{
  "n_kv_head": 3,
  "norm": "layernorm",
  "qk_norm": true,
  "lr_head": 0.00785,
  "batch_tokens": [16384, 32768, 49152]
}
Each number is 500 + 25 x the weight over its row's rms, rounded and kept within 0 to 999. Layers, rows and columns count from 0. Numbers have three digits each. The size before them is the row's rms in percent of the matrix's.

# k: layer 3 attention key, 96x96, rms 0.0797, rows 35-71, columns 0-95
# q: layer 3 attention query, 96x96, rms 0.0841, rows 36-72, columns 0-95
# v: layer 3 attention value, 96x96, rms 0.0738, rows 32-63, columns 0-95
# o: layer 3 attention output (transposed), 96x96, rms 0.079, rows 32-63, columns 0-95
k35 035:522451549507526484505513486494489504448502496498502476582491498528507489485559514459512509532487469472499512472487515488500530507491490494498488530500517474505494480494477512508490488506484484491494493466478457539501481497487499507450522518497510520518507390474504487520450520491489507491
q36 009:514522534511502512519493482528525498519467512504491536468535481516502485496548529417496541470492485554529499511475544471481488507529519467489513503522494494487468513515494471509525495521460463500478472518538476495470547488462502499482509497448510504522491464487433504511523501493515501509
k36 006:473536490502468506514473534500495520472542520529431441509475497515528478537466486530495507477546438516498519487480513539513466486537498503513501508520493505519505531518483500527525506486538529507482511495462507496462511538523478521511489482509489471473523570527491532511483493514524490501
q37 010:532496476468533495522476483522537506498477495496513543463527449450485509468540504505489496494479537462514539489512512477466529459499489483505497472504502564537469522505508489497513484513487507499555498540475465515516534510485507494480510461499492463486472555478494470466470497530485476488
k37 037:477550448490475517497489512509512492556488500501504527421514503467482511515438484544488489467518535524502490531514483515493476493503506506498513469491479521490502516506527489490506510495518526505502509534521541464496520502511503489550477482507488479473492600524499503483549480512505500502
q38 009:477475532471505506471522543498521526491439487486496511486510465498499456478521517512445504451516486536517471491506482542502457481453484489503493504498477503490492524515465512470522484473444474463548520516486446471488464521509474475493486497484487498515508494501481478453476522492544487514
k38 039:482547447487478515494489513506508492556493500504499523413511504470484513511440493544493490473515536526500489531514490517494478494505507512497514464495479521494502518499528487495506509495517521510503504536518543459500519502509501486544477487504493480479494607530497510484544481513498494507
q39 009:526476530487456520461507503522484494502462505479472505501536500474519495516487522492478498469539487512499460498517496492436471507508477490531504520528522565522522451524473497497498477521468529548519500498464511521499510552513514476534495501480533488478497512513529424512482474510493542498
k39 015:513456553517519495515513494492475501448498503501495470563502490530517490481561505446499503534475461460509508477485525495508528515504500506512489537518525472517499470492479502508510497499486489485522505472479465535495485496497497519451531517500508510515495390481510494532465515505502504493
q40 010:489472525501526487487486506482473494479485447489502500486501479498507493530497469520500533452477544451483499496490523473562534479447523505510497492478531483479519538501539496481492483479482453490486498520491505471479501479477494508495550489494465520517505573475475526516502529490555451502
k40 040:486548445484484507500483513499498493552501502502502531414514501469477514508436497541497492474514533531497495528517488517504477494499508514495509462492482523488497519496535488499507509492528521511501502534520535458498513499508501482541477480509492480477486600524508510485550482514495491502
q41 014:529494566491517538467549492499513509486473490491532510534500536514526462509513503472489503506559519482506465497480542507455478508515466486515515509502514518507507497516470518505483517467471526473550489511456518541512509505501522499461441516511530501538511503506480428506490487478489524500
k41 027:516452555505532481491501476489481515458517504494508479569490490525500504483557511457515517548479480465501507471495520481498534507498488492495492531515520482505497476507473507514498491506483485490501497473475460534508482493487498507445518510495518509514490396471511481520442521492500511496
q42 010:483538485465478476531473500490491489557523525518464479459488512495469538445467496509523453530439477523509524491498490518488516496482488517492507460503471480546478499468513455506504518539533500534545485499546531484521526503504498497528523514497499462466493535523510511507526507523481519493
k42 015:485553451498473518490518508519527479546457494488503531446517530464505512519462494534485483460530539522501468535504497492483476497513503503510512481483500509498517528503534495455515518494497535503513513542533533460480524520517500486543477515491480486486502586542479503484518488517518497504
q43 013:494511458511511480509463520464468483511545505521475505490480472505473492486469474516529521456457515555523503484488476529558504475478539492478508484497486548505497503502531487508496496501522497507459492486512540485500493460500488475497553455505493497488489538486520572485532463495517459485
k43 032:483545457482474497505472514493495489538501501505498520413504503477487515503434485533492494466501520527495499519504486519508482492500506516490500453490484515505502514492534479496509506495524509510486500529519542467498515498509495481542480476503496479474493621523491517481545478511492483507
q44 026:492510495519497516463535487551543483467461508489495482543516550501519485525510499504479494526523471482504508495518521472434480519492474503543499518518500446511508497501454515482481517501474490506534515501467464523519504522507504542497498547508474499530529422509489450511486522471501511486
k44 068:500464539523504512485535490514520503448490509493492471594492520518528477512551496471501496523501466478506496483487500488478510502501498476513500555512517485507513494513456524490499502508470498498505514468489464528484492508498503530469517530495490513519533389489502492521464509481525514497
q45 018:499522502482489485507507485487504483532555561483512495462496487486477559481490503480515453529459485514522495477509514516516498497478464499503495485493461444567494468458469480507524493522511480510566510532513516489551518487472498507511528537494510474485509491515496515518474504538461517477
k45 056:485530445485469513488511515514518493560481510499505538418524507464497493504451492536490492469506534518501482528510488507482467495499500513501508463479471511481515521496529498483508506505509523508496499538524532451498522501513495475525478505495483488483505611528484502479519475513508495508
q46 042:526500494476503471521463495470466513551525547524542497424497453501488527464482519491521488494453515486487517493498496527566485468507481504506495455486471502526471489474529487538508487486540466497502503526511537468498499494508475458532502496488524520505487530517503494496505497515451472527
k46 083:503519482477496497483488513479467512568513527503529527412533491483480508471497515528500496512480518500502508513506527515555481491494487524500513462483485522480494506491552495518512485492526491508493487541509548457520498499517486452507481481494513521483475591509483504495514486534464478518
q47 041:530503503478533481497489518506469507502467445524486477492504498476513473491488518514515525444487537511482511539491493481499514516509505523457512467482500529472513562496567492507483493494530545476455502487543525483492500493497500461507470476498519465490453586497494524480513489485509511486
k47 083:518534462481519472524453489489472485536502482522516504426506487497467535471469530525495499488517517525500528505500521503541503496490498544498501462504504508506461504480553461528492488472549489516491492510505535492520482506495494464535485460505539504496466567512499491485528496513445474510
q48 113:500507472521504480508533512483519490494481514560493499502503499531495481526515507477441502520541489503444479485528500509469499526532477472515499444490525489514518440581524532509473536434517510453488494528483476500505482467474516525510498517486478527510499523503504509486493510524513492473
k48 105:491503473516486499497527510461516477491474482557546494489506505502520481515513483453448516503535481500451484479544475512483513504503477487489489463497539493494538452567522543514481512472542471480483472537468485521490513493481517531514523522494511519506501508501495488495496491564524492450
q49 115:521490511497522473510501493529498533502526546487427512527501490527460511509497531546503477506494521489506498519463542487488473523535505490533520495494476504528461492495494466495491529460458554473504539482528494469523459473504495484490466487494461506513496510494515516479488535425492498540
k49 111:521492488503521470513518499510506520497506541526442513517502487534464499519507527522471479511513507495471482503489530487473483535546492478534517459490494493533479456543513494501477542431481546446497525502512478474521457457486508499495465500487456521516494528498518518469485536460508489514
q50 152:488499545530477506536434504542500472493515561532505506495510533474449459509497511510554492486543495489509496518519492478491520549466507496462522528494536464499513466484498506524506503463509521512448498539472492516531468489506496483530523522497488473486491484492472510509459457477500492496
k50 139:478490546532489498535433507536501463491515544517503514499525534483444460519499505505562470493536493502502501529516490474491519563482515493460533521496529474496518470478495515520515476460508530524447497545485496520521486485507486484536512521486487479492492485509480505505465464478486490498
q51 135:549528493484470529491512493506502533507498551537499489495446500476522495471499524526470559483513509472517480478511503520491505460459490509527458525495519488506482493517518475501472586509506458458512499480472488486530450518496531499488526498532501489485497478447477513519498472494532504502
k51 133:540528509495468528506485495522500518504506569546499494492453510470501483479495527527495551483527506471513480488516501506495515483451492509513469535493531473504487486508514480510476579493510471464492500497468483494539439512497525493502529508532500481479495457448472516520482457487524504500
q52 132:507538485521522452512513497484542515492525493532497475510516457460515495449511472513512514505514492520546518525494465510506499515525462483473483487510495482519498508517504503527554531480448497543540486477565482486510472536515518470473487487460457470506476485502506506492488454556492489503
k52 127:511530488513524457514520497485543514493530495541504472502515459472516498455514463510523514502511499519548517516496469510510493520518465483472490491505493481516507506523511495529556542471455497539544486471567486489510470536527507471466483484463459472506479480503510507489487468557494487500
q53 139:502512514530490477480480502458501493504477512451482505555513500446494502469495540502452512501534485476490523523501483502496531480558488500508474480528533512527471507472471536489479444539481509506471493530478491487498520490430537494534522506488487493502483531486497500544524445488496510526
k53 133:503521509531493467483481501454508494503478506458484498551513491438493503462497533508453508503535490477498520525500480502495530486561480500501470476527530510533470505473473534494485451535476510510479490528491491483498513494432536489533520507481479482501477530486496495541518436496491509526
q54 143:526520465490556539514488510547480523515523482515523505508531504487497490472508473530506416473487487489464484483500495472505557485535545483494473486508527481496526513530456490489498503542512499498543471489451529456494480493499519485500529448508510503520503499490490507468454467500508508490
k54 134:526525465491557541514489509546481520515520486514519504506529507494499493471504475527503417471484490490458481479502491470500550482532542478495471482509530483497525516530456486492502503544508500506547469491449529457498475492496518489503533452503508502522509499494484506469457470496508506486
q55 144:488477484515492471522466495540511520495527466503535474506496474459474497523513508496502453486511472485545489528487535495503538502514534531523531551525478460500516475470514558481457512498525484438496513480521482484480531519500504499485456487522509509502498472480518501459498478545485507556
k55 139:493478483515496478523467495544507525497533465505539476507497477457475495519515508499502448483508475485546486524489536489497541501520536530521529548525481457500517476470513557481458512501525483438497510481514488479481530518500507495485457481518512512503495482477515503458495473543488507558
q56 136:515512514518520511498560502501508499505499491512553502509530477529497427523498504481482493497516514481557465452484493518480541490524493480506511490512525494484486504416529532516536500486485493535484557499497471476492486446478490529520487485497518472505505519479515502470480530451509499477
k56 130:514513515517520512497559503498499501504512494512553499503528473525492434517494503481486499495513516481560469450488487517481544491524491484500513487515521495488482502412532528513531498480487490536483555501499478478495488445476487532525486483499517469503505517472517503468477530452510502476
q57 142:536470503515515429521476495466555502496469479477490526463525472509506475519502477529493482501503513494486453507524518515491450519500511478538491508510500489466488480501502537474539503535521504468498519460502494501517462486537536481487505512508570484506476494505487515578518479482528509506
k57 137:537471503518515426518478495466558504493468479479490525470529473514507471519503479525491484503504514490491454504524518518487449520502511479536488508513504488465492479500504539476539502534519502468494519461500492503514460486537536483486506513508569485506479494503488515576518481480529511503
q58 133:511495496506513507512505495487501504482556490453499485458498491525508490544483480490477499502472503481550471514498550519508510511447538497483498458521503498499545522547548476496463499553511493544521516504529486519492454475459502469511449504497460470538493504512489488534485476529473511518
k58 128:506493493508511507515505494489506504485556492453498483459492492525506489547483483491478499500473501484551472509495551517506514508446540495488502460522507500501546523549542475499464498555506494547527515507529485517493452476460504474515446503494460476538497504516487487533486475530477505518
q59 146:524509536468505476510520484518470487524515525462500505511527499494533489520503465528494475507500527501481491506465494482491471469482540520502485471493510504510529507509535538458512506422491485513511537466493503561525538533458465501495564471463498513516506472473492519506506457485464501472
k59 141:525511535471504477511518486515466487522520521458500504508527495492526490520503462528494478499497527502481491506463492483491471470480544519500483470491507506511530506508534537458509505422492481510505538466492506561523539531456465500495561469463496510517503479471493520507509452487463502472
q60 140:500506479469519506493479498535462492482487546468525532488464470525500514480498455524523572535550494494500517488477487508481489493515518491497539538507491490513513504516507535510485432504507488498489537438492500476505460463516531484505532533489492504480523486540479495459516484534526495463
k60 133:500504479466518508499479503537463489482488546475527532490465471526505513482494454523522574531550493496499517491478486503483491493517519490499541539511486494515512504516509533514488431504511488496493539437491500474505461464516530485503527531491491504477524491538480492459522481534525498463
q61 135:483491527519501532550505510481526500465519505467498509491497498491498467477511531514498480511476494510523488418561483506494500486531510516456565483502489487489490538519475482459519509465522517483458459451505529480532503542480505477521502526536485466533495491529537488521493496473485500503
k61 130:484498531522504532551506513480525500465522505469501510492497499491496475477509530513501482509480493515525488419560482506496505486535511518455567480504486490492488537520476481459520512465526515485460461454504533481537506540484505479523501526536489463530495495527540488524495495476485500504
q62 140:515536516540521485504449508514503486516472482437540533518506530482506518479506485493484496482487499489512509474516468525496516500535481527502501513492499491496537481459492415481469518461540507488526528491483477527468475451541480495468495484474486547520493469500550503532521485524503508505
k62 135:516535513539520484501446508509501487516478481438542531514504526485504520479505483492482496477483503488509509474519466525498518500534483528503502511493499492492537479460496414478470518458543506486523525495487479525470474449537480494469492482476487543519490475498556506532525485526504508506
q63 137:556496500500504540496463524492508472487479457496473496462536482528521520422510494507526504528483520486561490535492547499509497457515507482527475517467547510505495506500491514513523498477507492441487466500515502525490496479474509508504453537552456479491517523501495484469510494496499485472
k63 131:560495503503506541497463525491508474487480457495476496465536481525523519421510499505528502532481520484562491534491548501509500458517504483528477519468551513505496505497491515516520497477506492441489465499515501526488497478475507509502459538550457480492515526500495491469509494495500487472
v32 113:462495494473567536491538500464546534487462462521531551485495482500490506481491529523478508480510486515507486491514480499485496481481474478513475491477483482481539459466517554514491480512501538473502509490514531555508505501506477511523505555513458491459513482512505484502526508451457487520
o32 106:522487497502577525500507488459511505465471475529472500557479532504517472476500513520529529449518499489498485541520490447497510502473489551487528504501491493491520461494517481507477505538515536496526510493458560531515494466499482508523485487500479474485476481476537464535500473497504464499
v33 115:513476464508555457484484444533528536518514492532528547511489544526501481492466507471502503503531482488526489497441501522518471489534501497506517503530525505528486450454492527488524471500488506493522502527487472488547519513531494506494528513511512489504513521482546475539503445495498457497
o33 060:543469500484563515493501462465484546499567504497495488497487494503500533461478458486544516485481502485472520537514534525561530508540490509482501510469454514481491463489522474481487499508508493476527490518498504515522508468527495471515519498511491463480464520454521462529500481503472515477
v34 093:515489507524500522531533490476465539475506515461445504490488466515511492477509473511536520501479561499497524526485511503513495471517498488506535487469528533422464503504494479515528487497516476534541494545523474480556478490548541475487505484502513495492507503521491468505482535472538512485
o34 090:468508451532477527482534500505540474493477495515482503501512499508500458482486514522458509553538483517429516518492479508475490495524480509507521490515525489470464490472507546477552506466542477499510530509496444469539478499498532530522478491514482466501512517543524470514516511507462489501
v35 091:517513494484503534476485511498511514532519467486512507458507507494449498483507488522521482468487516530481506538486524490508484471474499531536441486491468502458494531475511503505466514484506489547545549500513510489433479465552464471541506499520508480455546490528488491490495503490498520546
o35 085:492514476537504489483527504554532480492424449525462503586509539512506415532514516507469513486546497525493492495475478465492493480518508500495476502504497502513545521507489510474484487495475513528506524489489490501483498489530493514494532495508506507486516526491473512472518478470524485532
v36 096:549474502489497528510483506462446509518510526478505496498490483498459489549501491505492474453507504502482562498491561526497514485558539541507537486488500509503489513530509475499471518521529467527509523506487498465524463460508492462516503503464477453464500518517476491513508495536517535534
o36 084:466504465559469505481515517540531453486408476533510511554527515527504445531526537534445499524556484515504508497475492514481476498519500524529507494535515473513507495495501497448498495489503470502502482511487485480520498486491522520515493520466484481481518495491517505494495478484514512511
v37 096:491498483483507468508513538532484492506482460476447454507465477511497530521516484517536516542483517452509471545502488468468473518451520474513516513495520502483508503534477496491492523467503516441488522535482499512518453524492486531494505498499568548526466491479463519493496522508509525506
o37 074:474520504485485458521469522473470521531534500483506480473490492509469537526549493516495477525481485491515526464500514531452466494506513482498488451480554462492483525518461510523483534479500477483493502532530481511473480506475524533504532499466495532525498491522487586478516522496494515468
v38 095:513509437531483496496489501474488463524501533537521507466536496498463488493485481544565472448493535480472496518485530575504487461506480519500510479476497512506505511487510487504510488507524475533527482526496494489522519493493451463521530542522510499479534541533506486491524487541504482490
o38 087:496521487548470502471505482546568470509453484533489530554529514520502445552490505478481540492548512461462509486507454498502448509536505482518496503491532501483521527523477500480492475490476494489489509485488506501530496493470496499507499505545493520503523541492487485476508478470511459499
v39 088:479492463505506525495557493513530516465511487529466541510497531490491526540506486508501554494491491466511473520509501502462542519461503479476540491487501488494559484490467504486487489520473530465474488492490487479521477498461503540503476536533496541517499552448548508496501467525492482470
o39 081:513492515473567546529485523444520541480586514473486495483497464496481553513503464489512529486476498504484505537525488503522504503490509502480507496477479506470488475497460477484462502522507476485486497515495535514521509448475475491541491499524461508503483486484531506517528468527523486467
v40 105:497460488471496532523528487469492485511465506465495565503490508541518511483487445505492511486525465472458494502479517491502490529487492460516486539505531518525554528525506528496458537483449500504490492548502504533506521435491471512507478505478507462496498516528535474509475502529493532499
o40 069:533466503507557497478501502470513536512506503490517541503493525483526506516464478518546539499498493516500506534477495506531511501488498483474502522485501531494518493519536465524463531493484509471467453560509556529481515422500460482483502478501520468466500504496495461487492470507491490450
v41 094:503521494485456473490486517507516511504506500468476471529505531501448510479507506502543478506549498521518566452504562465487485524525530447460499481491487479572476481497496499499543494516508481500485511545485516505485465482492493498480455505492495483552469503497485523517529504503478479513
o41 082:475491530471466460480462519503467492477518508484470504452469520521494548490527492508550479532503482472569523476523539508511538522499498523476511433473509469516479523496511492506515489520503447531496484488492490512492470524524534505515519487460464495506494498513487531501474542519488512536
v42 098:444452510555474508503458505456523480487481512531527535475504514506488453504449521522495523518458546482573465508492475526521490513514483496511468480513500534492546515507495469493487519517498534517509484522503496501507484494498458500516458508486523497536514522457513494513504460528481490503
o42 089:483494522483520544516509471498498500534516503492513499531490541476502450525458530470490522495487551493489475497463488475482441506536482477527498535552484515474485552507471524540484523522509508474497506516526501512472500496470495511480453483537517499520500541515498467528527458488519484452
v43 097:442508481451457540500507496484491542507454471511503562510500522502495441525470522518504511541502506479482434470521473493489520518505505493510521464483493502540498508507497536501515518509489476456489504498515530512465528499535537514494483527501524491507523513482565505486509472525470484501
o43 083:474531481470518534512491496485493504513485498505493513506473525515497517527479510496514468501506533489509460542519502487452506463488494478487497509500510533467481479503458503487502550529529561486528535494498501446453523494559513496489445504536500480468484527491545488539522474522513473451
v44 113:559513533466435461516511503504530454521511483496530466502482524496521468495483514494499510482494523534485476518499513491490505529529525502483498493512487491509459517535474540485516554530473538491468543508489485480473522453453507491500517530487481534515481485559475491483517534487480522516
o44 098:516499521506451467503515499509505514527511477503518515475502498473503509524471493483478480505502505457510463504487512532509471488527513421490463546496499545481514545533497558530493476495489551467466521503533467467470514524491499509461509517539504505512495529539483479455525518461502484489
v45 106:529508497497474502530517508534451500550471503520498451471502472517483507469497501535491504533492525486540490495477425485506539507468506479496476473501527507504545507498491460499509489468503502505493500510509509502506484477494565495499509504530511519593508496487549490514503496472446483493
o45 093:495498494470435515515484508493539537559494485497516488454503499515499464529506464480458491504491518502537451483473483489459485509515514467483470544549501517519521506504496528516503499476512517477494525535484475463490527515476519519489516490528471508517515544552527497503550500497484444503
v46 085:515552496502513489490542513475499431513502505467496497490450530468545497528506494569494509521526515460530480484527503454494525525504517483528499513497506485516528522460481517485475516537475542486493477496495493472486538509490474510487479539497472510487469506450509502477490516500440471484
o46 108:511509528438495485503498482481510549522530512450508497485488512473512495505523484481509496485429503445509496475471515480512492502487530495529490535491479511485540541529488501510473478527439507492494500522538529495467516514538485493506539547527505556543476498505482475474503508517502466477
v47 083:495544475529569472476507519543520451500493492485476490492530482507505474497521531475509506541521461423508462465538483510488513478500502470467555485508487498529480489481519519507482488490493506480463465485494519531535488477464480531481477499504496518511484512473543525521498459489486493492
o47 099:539502534465516426513459481476470522480538542499516502463521466536464547500539487489550483503450483467527515493533527529507500482470556512523512460482522479524486478514512486492523512489481486501505490483478520519477502514503478495517510536466480507527496466474496516510466517489514500495
v48 094:484449514510511518523518477450491566477519470559498521488533487460467503463501500519534516484513518534501566484495535461505542480479514533485503495480510492476459472491503547509497539466510461521552519499487500489501495491485490468510516493498518487503521483498510483511489485496501545541
o48 129:467460468526526543498518499493534484466456475553482477534529501529511457491490518522480509495530496546462513522503477492493532479519479542502519467535504468509465450473502509478542530492528486525531520498498490505554516479491482501531479481494461475469511505494533488537500471499484489478
v49 090:472460472470488495548497453496529553471466487511518549519519504471573500491477500552488524447523504539535518506501470479488482486462487564498506471465523514497493505496496516529506523483490474488489512460517498468523494474486500491506462501488480505491507525508532495532507495525484534505
o49 130:475485458501522541506538490484539492493488496523497488538530505511508485526475505510467517497532508554484490544496459498461500480493480495492490520496490495496478457486472508470533524476533510507526489503502514496541516469487507497511450453526477492441514531502557468550535469525469510470
v50 112:527456450569472545495483484521485527518465550486464486530498465499514549485481545467491503471503501496496493486491513496499476489548482520541478473488474542542479501499490493499507513491479476528466511488498521506483518494487468506490514504478499507503539541439561511512498504483489496492
o50 062:490486506533519522512482480518474499519500544497489490515510453525509495525475505462480517511500503514519503503523499523492517508506512548463481460473438492528497488478538553468502527506456494487493478475465481501530490456469495493524486505497558466455509539499546501519453487488482553526
v51 097:503563495509490506491486523526514506498547520485528483477457517489506518496514537496520520501494513470471484518548480530514520463528473459490528495518511519491493486538570499499506492488491470518502523441478480513448487469499478514499489499488542501509474472470447492502427521486485485500
o51 107:510518501479472458506484480541509502529512527459513496480481499491488550481530522474516494503468506443500538478527474534548506497483518509523534482484494523493493530522516474489510462491448465525485525481494436514467484547496477493505513537497518532543501468524448516491504527469494489509
v52 122:501494536516451540521541469483506503470501536508490520522487497500462496502461488484495474535505486533514506482455506487538504416502471515540514513522494482532548515516506508451468501464497535486527505507494485524502458515502503518477504546546489520495550499514523468496494527488488467511
o52 058:515495530491532552505509502438486524490551505475518525479503494459509538465468463501539492480488501482489521571456548478560492512506500535487516504494471505483501501501521484508481495526527525473495479478486538493502508488539501483487499478507497466507462488466513432481495500501484481504
v53 077:475492522511526474505517477511504524496489540491477511553504533469474486490508494473496500507515521468514520539518472470491484548517497489495527468486500473528458463450510529504481458514517476468537515561487484495479468454508535524497499487472520537480455463502533519532465506534484501525
o53 083:494495476464513525483523489508475513487516519504497479473504483484476545459525514475507455521534525506520510538495544531488503505506473517507503456531512468502468450446469521487558515484538480502518522525480475474534489491483506533540482493498456473466503488500545514497519526506449527521
v54 099:477536466469538493541483496493513497485505483491477512523514521446482508465487526498468474507533507523520481541549440490468525509493471494495516473456532495465485493521461491499503556500497552508541545486511521504487464495481487509483512523494509531519470526558502526469502492499483503478
o54 102:485535473466519513532475485496497492497550489509490501520478479494462524532531495507493526506499527521480512546518521530468472488505493496488483490482532483438496456503447506478536533512542484465530530493499529492517494495472488516534496459510491465456473550500545499512538491481463501461
v55 101:479457507520494541464494479488492530506460471518523476498458526458448520539483484509519479508504509506537529521503503493500530542485499541519513490492513488549512464536518482498515480542498475496546438478484510525515526465480500503471519516480522534458519472520534509517512490465466517504
o55 068:512464529490511553485519443514499509483444490508525513478515511456496539481525479515467427482522473513539474483499491483492432526477502518496521551543501517516485459526494498535527497517510450526487496521465508487537500482484485514500495518487487483493485493512535494528526490509520505497
v56 092:455495471470466528498524503547512469482472499542526534524544539458547500520507494499471529509481523480502499500492469477485519471475500494507539468500494485523503507458499511491532484544476509471485501522481508528520485467481492537495451486483470485492443509493510529513533488483500516432
o56 105:494499491472473525492520514453497530487536535509522483485513498475481554537506478494489496511504500519526506549469451508501472483493509518493528489512476510494457466485435507536525505510528520504503503509480529514480489482483471517538464459522476476460465492490549480534543470529520545485
v57 106:539489520479528536457487495483506489500494490504541476468455533528520505407515499478470473513513503525527570489480531512500553535493498507510501507494505501525452486492488519503503493468490442506488514483506497552526467517502501500489493527489502501468491509459512524498546486532495492489
o57 115:514456521496501501490495479487488506460490506472488474464476502540513494469539495463517492497493523516485536446487479502524501476511478531514500506523488497555475451486476465535511468499509423547554530473497489498503523496541526505502500541484477505533500493487505539511533492511526515546
v58 091:530485573538521542504498495458515486518511471505506511521521540465477503474491499516476488481499448523523489485538521547515497501459477492489476475516491519512474485505481445509473491460513504504515480511501475504470512484544518512508548513524525457466471440494507526530500507472463493510
o58 086:548450508497509463481481482544459503491516512493519516496492519469481469480532503515536478517511479476517510457501538495519541517444503498501493496478505494548483473512493471506487474484495441527500461466516519496502514480523523489501549548477541517492490512491480505481521558492542537509
v59 091:514496519478518438500504504532530495473522515462515457486527503522500505510509517444436508501522520481504560456491505496479530490454466504460502475503503543499501497505485506500479477507515503519428532516474518488530484555500503507515497516499549475493521484488521515510548530491483515497
o59 095:487482531482497502560495497469488476466507499496435482503488462530500511500517490476507493516482529492508543492504509508485508501495507553507474462525518484529477478444457487484512455504534441545520519507462522516551525499528489514514511531456499507484528485512515554498518499483504465515
v60 108:510508492544522517452539512485571485495459538531523524500510468492464451497506483515484457481498467482500483508514514522503476477525487464524498483509466474547541512459536530500540522487460493524522462488482518510485468522519536511485491514513521483467480489507488517512494448492528500491
o60 076:555519512512517488483530536485491507463483504506498523503485486490525551475506506485544488483492463460531464521485509477536516518477558504494509514475468513503502510471496473538476486525486499523484479469472551502468491545527503488455503508457530483525501462442482504470499485515530512543
v61 093:485496519519511494488524511492484473533488509452512503465464491482479510469498528479495500475495471493499527517501495543509491400518495534493500479482479502466492497473525493526473502472524503458479501553529510460525563522518488469523510480523486478521475513562511492481540487498523516510
o61 069:503520466544458491492528497537523471473405471537476495540512524500491425524487546507448545510549479514513481499504496510454503485509525485496491519495513495509538499526508479488511487493494492469529500504517492488509509528486480519498507530521474521494528536509488479489513511468509476511
v62 101:450508502495514498486551526497515494520516531513478491530474489497436512496489504495506570532528474470508438506508489531485447495495498459535498484521480481560495521482525473505498467492481511500545510485513518511510488521501498475500486522523508486457519489484506524461508436471519473488
o62 093:512498515507532454497495490516458510484518491505513504495473501526473518466519501494549529501484467469509507496502555524526510518498474507471459493452506511499548529554517468506465479548443533468496482482525530512493464506507468476484521529484535506483466505454467535470482509502524520495
v63 086:498536451491518520532527483442488543502502503494484509521437507496521510490497522485508502462467525448518491524491479520526521476487486529451521525486512498443533507464491518495505546505491509533554496519523488483512501518536488497523534508500456460486482478525494476506449473495478504495
o63 092:508541425496529525472550460486510505495469489517494528559486513467496438528482509540499508488523523492479486535502501493507476509526479526485528518521515483462532497483493499511499520506516532496519493507494502490521498462489487485520481480533470453518467539497529456524519445520479483486
q64 253:505460523460518503470486539460469506527515497481532470474474461480507524472536511475530488484500535475516490532536477508476477502537531536476494486462488529480486514496532476539471474522540500496479481490534545486486522500494460455528488488472526489488466477499509560474501485503482528510
k64 017:462519471479486541520474526488527524483498530533476518520516504529523505530468468507450527464461547445465498531498441485506462489535514511515509538528491527519486516517499506476464511526510499509500485483465549481511527495500479483518458521474513496507508472479464490497470465521528478508
q65 212:506540492549500471520510462543527461484501503502495513523498527508504462503460493533464516513517474531469497475468518486518524518490479472516524520537508480515509476513463527449514497470466513529496516518459455523522488529510520543470519517529457518509521536503495441512514514483527461491
k65 018:494507532536468512473520482502507511520491496524523552497496495520460498474541471483449493450524483508508513522495420503486505488480543465484518485533508532497501529495458499504531496471512541475508544499483472497489452535498483512488511501541467498490525550506536527494518505522461498487
q66 078:485465524496490530525511498477523476503538550475505525500484507476537522506515448483555505439481503560491460508496498509482522470519480495513452493508500464523520521521478478488531525513500523483524461491533485522535495508452526510525512476516485482442511475505495531495464498487463501477
k66 065:494534546499489453475493557486481466522511513492539463515473448495505461524497421513509507482539508501502465488522536475467528523527463504503514492496528507509495517523538465512493498510517548527514477483486516511521527501524516498515504470482497494501475512478437492465492485494500455503
q67 085:503491501469537506436511535507544521528508522520544498465531479522464551485497526501490503503472515478481493526534462446476487532495491539484511470471463525479479504470511512521490473511532515491473516481518535477477494509475481506546510525515501479499466505451506534498524473501452522490
k67 062:473438527502517518497489488478466525517466503510525467493508476472515481493529473474538477527540483543552494515502475542475503479481513556512514458507500527512502488514497521511502523476496487502466494516507510476429513456475492488526521464505506528507514439504531512532540510491504525514
q68 035:485539540511523511524474473447470496482533504520501535470458492500478494519507456476516542505488515517503492487486557507490489480552464476532497482489493472521503497474480481458507486522497490518574494533524503532544517503476484516524502480498494528460501480486468540504541481527531495519
k68 124:497520495527477444445546530519500473544499474459515518464468500483455468486484513542474545480554484526514467498565519514506477492535480511525499496492488505507531493501502480515464508534495524535503480485503521492516507512517467492516515499507491469444517511513513492466468520467495474499
q69 039:481506469510516522461509525523470546501483497475516484483519510486491520524504542539507546499510490537472480519495456473444528519505545517517497509475509502503470534503522483487536502515556481491464495491525503515519460509486492509557495506485490457454486453503513533504495449507450518492
k69 133:520483535457525540523437488500463515465506496549513462529521498486561509515522483463521487508468529507495529515483470496481521513487516512471490484500512506494445511496510495494522468481510464458485512503503489495487478474495534496502481485481529556563467484503500513500557491507534525505
q70 055:461513516485497524504512509453467515501511483498525502427475486470481520512526552500542499485528529510521464513495462528444490483514488531534466481446502523525485476492525480510481494503529520525528498480512513504497504511519493519533498456450470518481490512497490547522547460495496496466
k70 100:463470521481562510542507507483519544511524458548521510481522492460517520500502516491494529496442530466514523483455447473486467519473534523506484487472502462472497474494526504502470474538492484495474512489491491482493480506496501504498497494501505499508488536535545520479501434504483534531
q71 063:547506470495501471473508530569498523518475456491474505500491496461541485468520525521525521515507540486493498486479473479439524526506505541508485499479467512511499517513542505504466472528541488480468514503538479523534487505506460487517508539482512478511497498526513509478516485462430515488
k71 110:484484492466543513588456477481483534459512515524468509528511508491545526497506493464510478507439519477508550485423470484496518501465504496475524504507520531475472502505494536490524499510525509488512510531503480518486485486486520507470463500465496506537487481513511498542515482507508513485
q72 089:492480495446480500470518528486466559521476506492489522468509478453499504487513506546503491476522515473519478509513441514475476520522488534509502477463495545499488520510509495544496457529559486498527516490535530496516486494511444502534516510476520465501465490528472524492518470482459524495